Weights of a small transformer language model.
Architecture: LayerNorm before each block, no biases in attention or MLP, untied embeddings.
Each number is 50 + 10 x the weight over its row's rms, rounded and kept within 0 to 99. Layers, rows and columns count from 0. The size before them is the row's rms in percent of the matrix's.

# layer 6 attention output, 64x64, rms 0.0625, rows 0-50, columns 0-63
101:48 52 57 58 33 52 56 47 58 29 56 68 49 56 52 51 51 36 46 40 31 47 46 44 60 50 75 65 47 54 31 62 51 48 54 54 52 56 63 61 55 38 26 38 46 46 61 57 56 55 38 52 59 35 37 44 60 35 54 49 58 54 37 58
074:50 74 43 27 67 45 51 44 44 54 42 48 38 59 36 49 57 48 31 39 56 37 58 59 60 35 62 47 68 47 55 54 46 50 54 50 48 48 52 62 63 28 52 60 52 39 75 48 38 47 43 51 40 58 36 52 54 42 61 55 52 49 60 55
115:43 53 43 56 53 50 40 53 46 50 45 43 40 54 62 50 51 32 50 54 55 52 54 27 62 59 48 47 58 51 42 58 55 43 69 35 29 41 53 70 54 44 28 49 42 60 56 58 37 43 38 58 52 56 52 37 74 60 51 48 77 49 51 54
108:47 42 54 57 49 28 42 43 60 61 52 49 40 59 58 62 57 38 46 62 58 48 46 33 40 58 48 46 37 57 46 46 55 54 51 52 55 67 50 30 55 57 46 58 44 74 54 57 44 49 36 66 49 55 71 46 60 57 36 47 34 47 43 75
124:52 43 46 42 46 47 54 52 37 41 38 52 65 53 60 39 26 60 36 43 50 54 56 42 61 58 57 42 71 46 56 40 24 51 48 63 58 48 63 63 49 38 65 40 52 48 64 41 58 48 51 59 32 54 63 42 53 47 56 59 54 29 59 52
091:61 56 59 44 59 31 53 46 36 58 61 52 39 51 58 36 37 48 49 59 48 38 52 41 55 44 38 30 53 39 41 40 61 37 56 36 33 33 55 55 49 55 59 60 37 71 34 51 54 50 48 60 60 50 40 60 46 59 49 49 55 59 65 29
075:28 51 46 43 31 53 34 33 45 33 49 42 47 59 61 66 62 48 40 49 53 52 59 25 50 52 52 45 49 54 50 57 42 46 45 51 46 63 55 50 44 48 39 46 46 55 50 55 42 49 40 36 78 47 40 32 36 64 54 62 63 43 46 61
126:49 54 60 37 34 52 53 50 46 50 30 51 66 49 44 39 52 43 69 43 31 52 47 59 61 50 46 60 58 54 57 46 57 59 46 56 63 43 67 54 41 44 40 30 59 38 67 41 54 63 67 48 39 46 35 50 58 42 40 30 40 40 57 40
098:57 40 30 62 69 68 72 43 53 54 51 38 39 57 51 43 57 47 56 50 48 62 47 56 65 58 42 45 45 50 39 41 45 37 46 38 31 35 54 46 45 59 56 65 59 39 45 48 66 54 50 70 58 60 48 55 34 43 53 63 55 43 62 58
109:44 43 65 41 37 69 59 41 49 42 38 50 52 43 53 58 54 50 56 59 28 72 57 58 49 46 37 63 42 42 46 46 44 49 43 38 58 47 69 40 41 33 37 48 42 41 56 45 65 76 46 52 47 45 61 50 59 43 36 40 38 42 62 52
090:42 64 40 45 38 54 52 47 51 49 63 42 53 39 50 48 50 64 50 32 60 48 46 45 66 61 61 36 61 63 53 53 50 53 51 67 32 50 55 62 46 41 37 27 53 37 53 53 37 47 62 52 59 36 41 30 50 48 53 39 65 48 37 29
116:53 26 56 62 59 67 47 48 48 41 47 67 59 54 25 45 47 53 46 65 58 51 49 71 47 39 37 62 22 48 58 61 31 45 48 30 50 46 35 49 46 49 41 54 53 40 47 48 49 45 51 49 35 49 54 55 41 60 63 59 52 53 51 55
092:62 59 37 46 53 35 56 47 33 53 47 55 44 49 65 54 64 48 34 34 39 32 51 64 49 57 72 44 52 63 43 59 60 58 57 63 58 67 57 29 59 62 58 54 44 65 47 62 42 53 49 59 42 55 55 66 59 33 46 49 45 44 49 49
088:57 57 52 53 55 40 64 46 56 41 51 50 45 60 51 42 63 57 86 35 48 42 44 43 48 31 61 53 57 60 67 35 55 61 58 60 57 36 49 54 38 62 48 59 66 44 47 44 41 45 46 44 39 44 45 42 41 30 48 60 40 40 60 42
093:45 56 30 46 52 38 49 46 45 39 36 45 43 57 69 52 59 47 50 55 59 44 65 42 48 56 43 26 54 55 69 52 40 63 57 57 53 56 48 59 53 61 53 43 49 66 48 42 33 36 43 72 44 69 52 49 49 46 51 67 59 27 52 52
083:59 47 58 45 63 28 64 50 58 47 51 54 41 56 44 40 41 65 47 56 38 43 42 70 63 51 55 60 38 60 24 44 51 55 59 54 53 42 48 46 55 55 51 37 45 72 43 32 56 43 43 68 39 40 54 43 56 35 37 55 55 38 55 54
102:36 50 42 44 27 61 44 44 46 60 48 30 55 55 48 58 60 34 53 45 44 56 54 50 43 45 61 51 59 32 66 42 36 53 43 35 74 61 61 33 64 41 54 50 52 46 36 45 43 59 46 33 53 50 40 49 34 42 54 45 34 48 54 61
082:61 49 52 63 67 54 61 50 70 64 60 65 43 49 46 66 48 42 42 68 44 55 43 62 62 46 30 45 33 63 43 56 64 36 58 51 24 44 48 49 51 56 42 48 50 56 57 57 51 52 54 52 64 52 44 68 60 66 50 47 58 59 49 62
122:67 59 33 42 67 51 51 64 52 52 43 55 54 62 36 48 56 71 43 43 65 37 64 61 40 52 54 62 54 67 52 39 44 52 45 68 48 56 31 49 54 40 63 32 51 49 66 49 52 34 50 36 42 34 44 57 42 52 49 59 42 50 45 47
098:54 37 56 57 38 62 38 36 51 46 49 51 48 47 52 50 62 46 62 63 43 68 53 54 50 45 27 51 44 46 69 56 46 47 39 53 69 51 45 56 39 31 53 39 44 45 51 60 67 50 68 35 58 34 61 72 36 44 49 42 49 39 50 40
129:33 55 52 43 37 47 36 62 58 49 61 58 44 61 50 55 42 41 61 37 51 49 48 58 41 58 70 61 76 53 47 56 48 66 54 74 46 67 54 48 39 34 52 50 56 45 49 47 46 52 47 33 60 38 51 45 54 38 53 40 51 74 42 54
106:50 41 69 51 47 43 50 36 68 36 59 58 55 47 52 57 51 54 38 59 45 50 37 40 51 43 43 44 25 56 27 45 60 46 39 53 55 65 63 51 46 49 39 51 39 63 61 49 70 52 34 49 54 47 37 45 50 32 51 56 42 34 32 52
077:61 50 63 49 53 46 55 47 44 56 60 59 45 51 46 51 43 41 39 65 53 54 37 40 59 52 70 49 44 53 28 48 56 60 53 32 54 45 32 51 41 69 42 51 47 53 68 53 54 37 59 32 37 63 55 27 56 61 59 58 59 63 44 64
102:54 42 48 56 46 61 47 75 65 65 41 57 68 54 38 57 60 56 59 55 56 38 49 65 37 44 59 78 58 51 46 40 42 46 43 48 45 56 46 35 56 44 42 41 71 41 52 41 61 60 44 32 49 49 51 47 58 60 44 45 38 61 38 55
106:39 60 43 51 55 63 44 59 65 40 36 33 44 36 40 55 55 55 53 54 51 66 52 37 54 42 44 66 44 54 42 53 81 44 43 51 48 45 39 60 43 73 42 50 40 42 61 58 63 43 53 34 49 60 49 44 57 54 30 45 53 63 47 52
086:40 50 57 32 59 50 39 53 55 41 41 42 39 43 36 43 36 72 34 28 57 48 65 46 63 36 61 60 54 47 59 53 53 47 61 54 49 49 42 59 58 51 56 32 57 56 48 61 43 31 47 51 51 35 60 54 59 43 49 38 72 54 50 36
135:57 61 51 65 46 59 67 53 48 56 61 59 56 47 53 35 32 75 44 49 51 42 31 45 66 55 51 42 58 46 46 35 42 40 49 62 35 38 62 52 53 50 59 38 50 44 30 49 38 59 64 64 52 35 47 36 48 52 54 55 47 38 63 44
115:46 47 27 51 57 58 44 61 54 45 46 47 52 62 48 51 70 33 48 44 74 33 50 60 37 54 39 57 46 49 49 49 46 53 47 45 58 55 35 55 41 68 56 41 45 59 50 47 62 44 37 40 55 64 24 44 56 67 50 61 47 51 35 63
087:51 46 61 41 54 34 56 66 47 61 60 54 50 61 56 50 46 52 49 48 45 43 51 44 34 55 61 48 51 38 40 31 42 45 44 25 59 51 49 43 53 30 66 71 42 66 37 55 69 58 30 43 41 46 55 44 50 56 59 46 35 62 40 56
083:52 45 49 65 64 53 67 41 39 45 51 43 46 46 43 34 54 44 47 46 42 49 62 35 59 40 35 26 35 32 56 50 46 41 55 32 65 26 58 58 46 51 50 56 43 53 40 61 42 49 52 68 41 35 41 57 52 50 54 56 41 35 59 52
113:32 50 66 41 49 41 32 57 40 48 59 65 58 50 58 59 38 45 55 42 55 50 59 43 30 64 49 43 60 47 43 60 43 51 55 33 57 59 37 58 46 34 51 46 48 59 45 68 41 33 45 52 56 32 44 41 50 45 65 32 49 65 38 40
107:48 64 55 37 46 29 20 41 51 52 58 51 43 59 49 45 53 35 45 65 56 57 50 45 41 55 53 50 61 38 54 70 47 68 60 61 59 64 37 48 60 54 38 57 47 49 56 35 50 37 64 42 49 68 52 59 42 40 59 49 52 63 47 59
112:56 42 34 66 58 62 56 64 61 45 41 52 63 62 51 51 36 44 49 57 55 39 22 43 63 45 32 46 43 61 54 51 39 49 52 66 40 46 48 49 37 64 54 51 46 51 57 38 65 50 57 39 53 62 61 45 56 72 49 67 47 45 45 65
087:47 71 60 57 49 50 53 55 64 38 45 57 53 51 56 53 25 60 42 60 48 52 30 38 66 64 67 51 54 66 38 54 58 57 55 72 48 49 48 58 43 59 47 36 42 41 51 40 38 43 62 57 48 57 53 33 68 43 45 55 63 52 52 60
088:56 48 43 51 29 57 44 25 68 59 51 60 57 51 46 44 63 21 32 48 45 46 49 50 66 56 45 55 56 45 32 53 47 53 52 49 47 58 64 59 47 35 28 43 54 42 61 54 41 55 39 56 61 50 54 59 65 49 52 46 45 52 41 65
092:65 46 60 45 47 52 65 55 45 50 41 40 71 40 56 45 40 55 58 58 34 68 60 38 49 45 49 57 34 54 46 44 74 35 47 24 45 38 55 42 57 46 64 54 52 57 43 58 58 61 60 42 60 40 49 56 47 70 39 45 47 59 56 43
107:57 51 39 49 61 50 66 49 49 58 63 49 64 54 64 62 55 52 47 44 53 48 44 48 46 45 67 37 42 60 46 38 41 38 30 49 52 50 50 34 45 42 61 54 61 45 64 51 72 54 58 37 67 38 45 47 29 49 48 64 23 42 47 50
082:51 49 64 60 58 46 53 44 42 53 59 67 45 44 58 64 43 61 43 55 54 57 42 34 42 50 52 38 44 45 45 56 33 45 38 45 37 53 47 58 48 65 50 77 43 49 44 29 39 46 55 56 56 83 52 39 40 51 59 66 52 39 51 45
091:52 33 72 39 50 41 44 39 41 43 26 48 44 43 35 49 56 53 52 65 37 51 61 68 47 55 44 65 34 42 44 58 44 51 49 30 60 52 44 44 57 44 33 47 34 54 56 33 51 50 34 55 33 63 51 53 55 51 43 44 55 43 49 41
097:55 57 67 42 44 36 48 37 48 58 58 54 43 43 61 52 56 31 40 49 35 53 53 43 54 43 55 32 58 34 47 52 51 47 50 30 34 53 65 53 57 38 42 60 66 68 56 55 54 63 52 41 66 57 40 60 48 65 62 43 60 61 56 33
083:60 43 62 57 60 51 51 49 42 56 70 45 60 35 63 50 41 67 46 63 47 60 43 45 44 59 50 26 29 54 31 35 62 51 42 31 34 40 43 42 43 50 55 64 50 68 47 60 45 49 70 48 45 43 49 48 39 53 49 40 50 46 56 44
070:48 55 41 47 50 53 49 50 39 54 58 33 49 45 50 45 62 58 50 21 59 39 30 56 57 56 56 51 59 59 48 49 59 58 63 68 69 50 43 41 62 67 63 53 45 42 29 47 35 43 51 62 47 46 56 39 54 32 47 41 45 47 51 70
105:59 36 60 48 63 42 50 31 38 47 57 44 41 38 45 59 61 58 46 48 52 59 59 63 40 62 44 44 21 53 56 50 63 50 45 40 47 47 40 44 56 56 47 68 53 42 56 63 35 47 41 72 45 62 65 61 39 56 55 62 65 43 51 55
094:37 49 45 46 57 40 49 60 30 40 51 39 63 42 49 64 52 61 49 34 64 48 49 46 42 58 56 36 52 63 58 66 50 52 61 49 47 55 37 54 56 61 50 63 57 48 37 27 35 27 44 73 54 60 41 39 42 47 58 50 64 58 46 50
092:52 56 41 60 47 59 40 31 61 60 54 45 37 54 31 50 50 38 38 49 50 54 40 43 59 49 40 66 53 43 49 59 52 40 43 67 43 57 47 28 58 55 37 42 38 28 62 64 46 46 64 47 56 49 58 55 47 41 48 38 27 63 53 65
130:41 51 48 57 29 66 50 41 52 47 29 48 38 36 48 55 46 34 56 57 38 54 51 57 50 62 31 51 54 38 55 49 43 59 41 50 64 56 69 47 50 56 45 44 48 46 59 55 62 75 57 36 59 60 57 58 61 62 32 31 44 54 47 46
074:57 42 41 58 43 50 51 58 43 72 52 44 47 46 38 53 46 58 52 54 46 56 44 35 53 34 54 47 59 71 50 47 63 34 50 27 34 47 56 54 56 58 54 76 63 55 48 53 59 54 47 37 57 66 53 58 30 47 44 46 53 62 61 32
116:55 45 60 23 39 46 44 53 43 55 35 52 75 45 51 34 31 53 59 59 45 44 71 56 44 56 52 60 52 39 49 44 45 55 49 42 58 45 54 59 64 27 58 40 51 53 48 45 37 51 46 50 33 41 41 53 58 65 46 37 46 54 47 32
096:35 55 52 49 36 59 54 54 52 44 41 63 70 40 50 60 51 56 58 42 37 56 50 56 43 44 28 48 46 44 63 43 59 53 44 48 50 44 69 58 48 53 45 49 52 35 42 52 29 75 51 62 46 42 48 32 56 80 44 41 43 53 50 56
129:57 60 67 57 30 42 54 41 51 58 45 52 52 39 56 54 57 49 56 58 35 38 40 48 51 67 63 47 42 49 56 50 63 57 44 73 71 48 68 54 47 57 45 45 37 53 46 34 47 63 47 63 43 59 50 60 60 38 36 53 47 27 44 42
083:50 46 45 62 43 59 51 45 52 58 60 33 45 63 57 45 61 53 52 79 49 63 39 29 66 41 35 37 52 49 51 44 53 45 58 34 41 43 57 53 48 61 32 56 41 63 35 45 46 52 49 58 41 63 43 38 44 37 52 45 55 38 66 62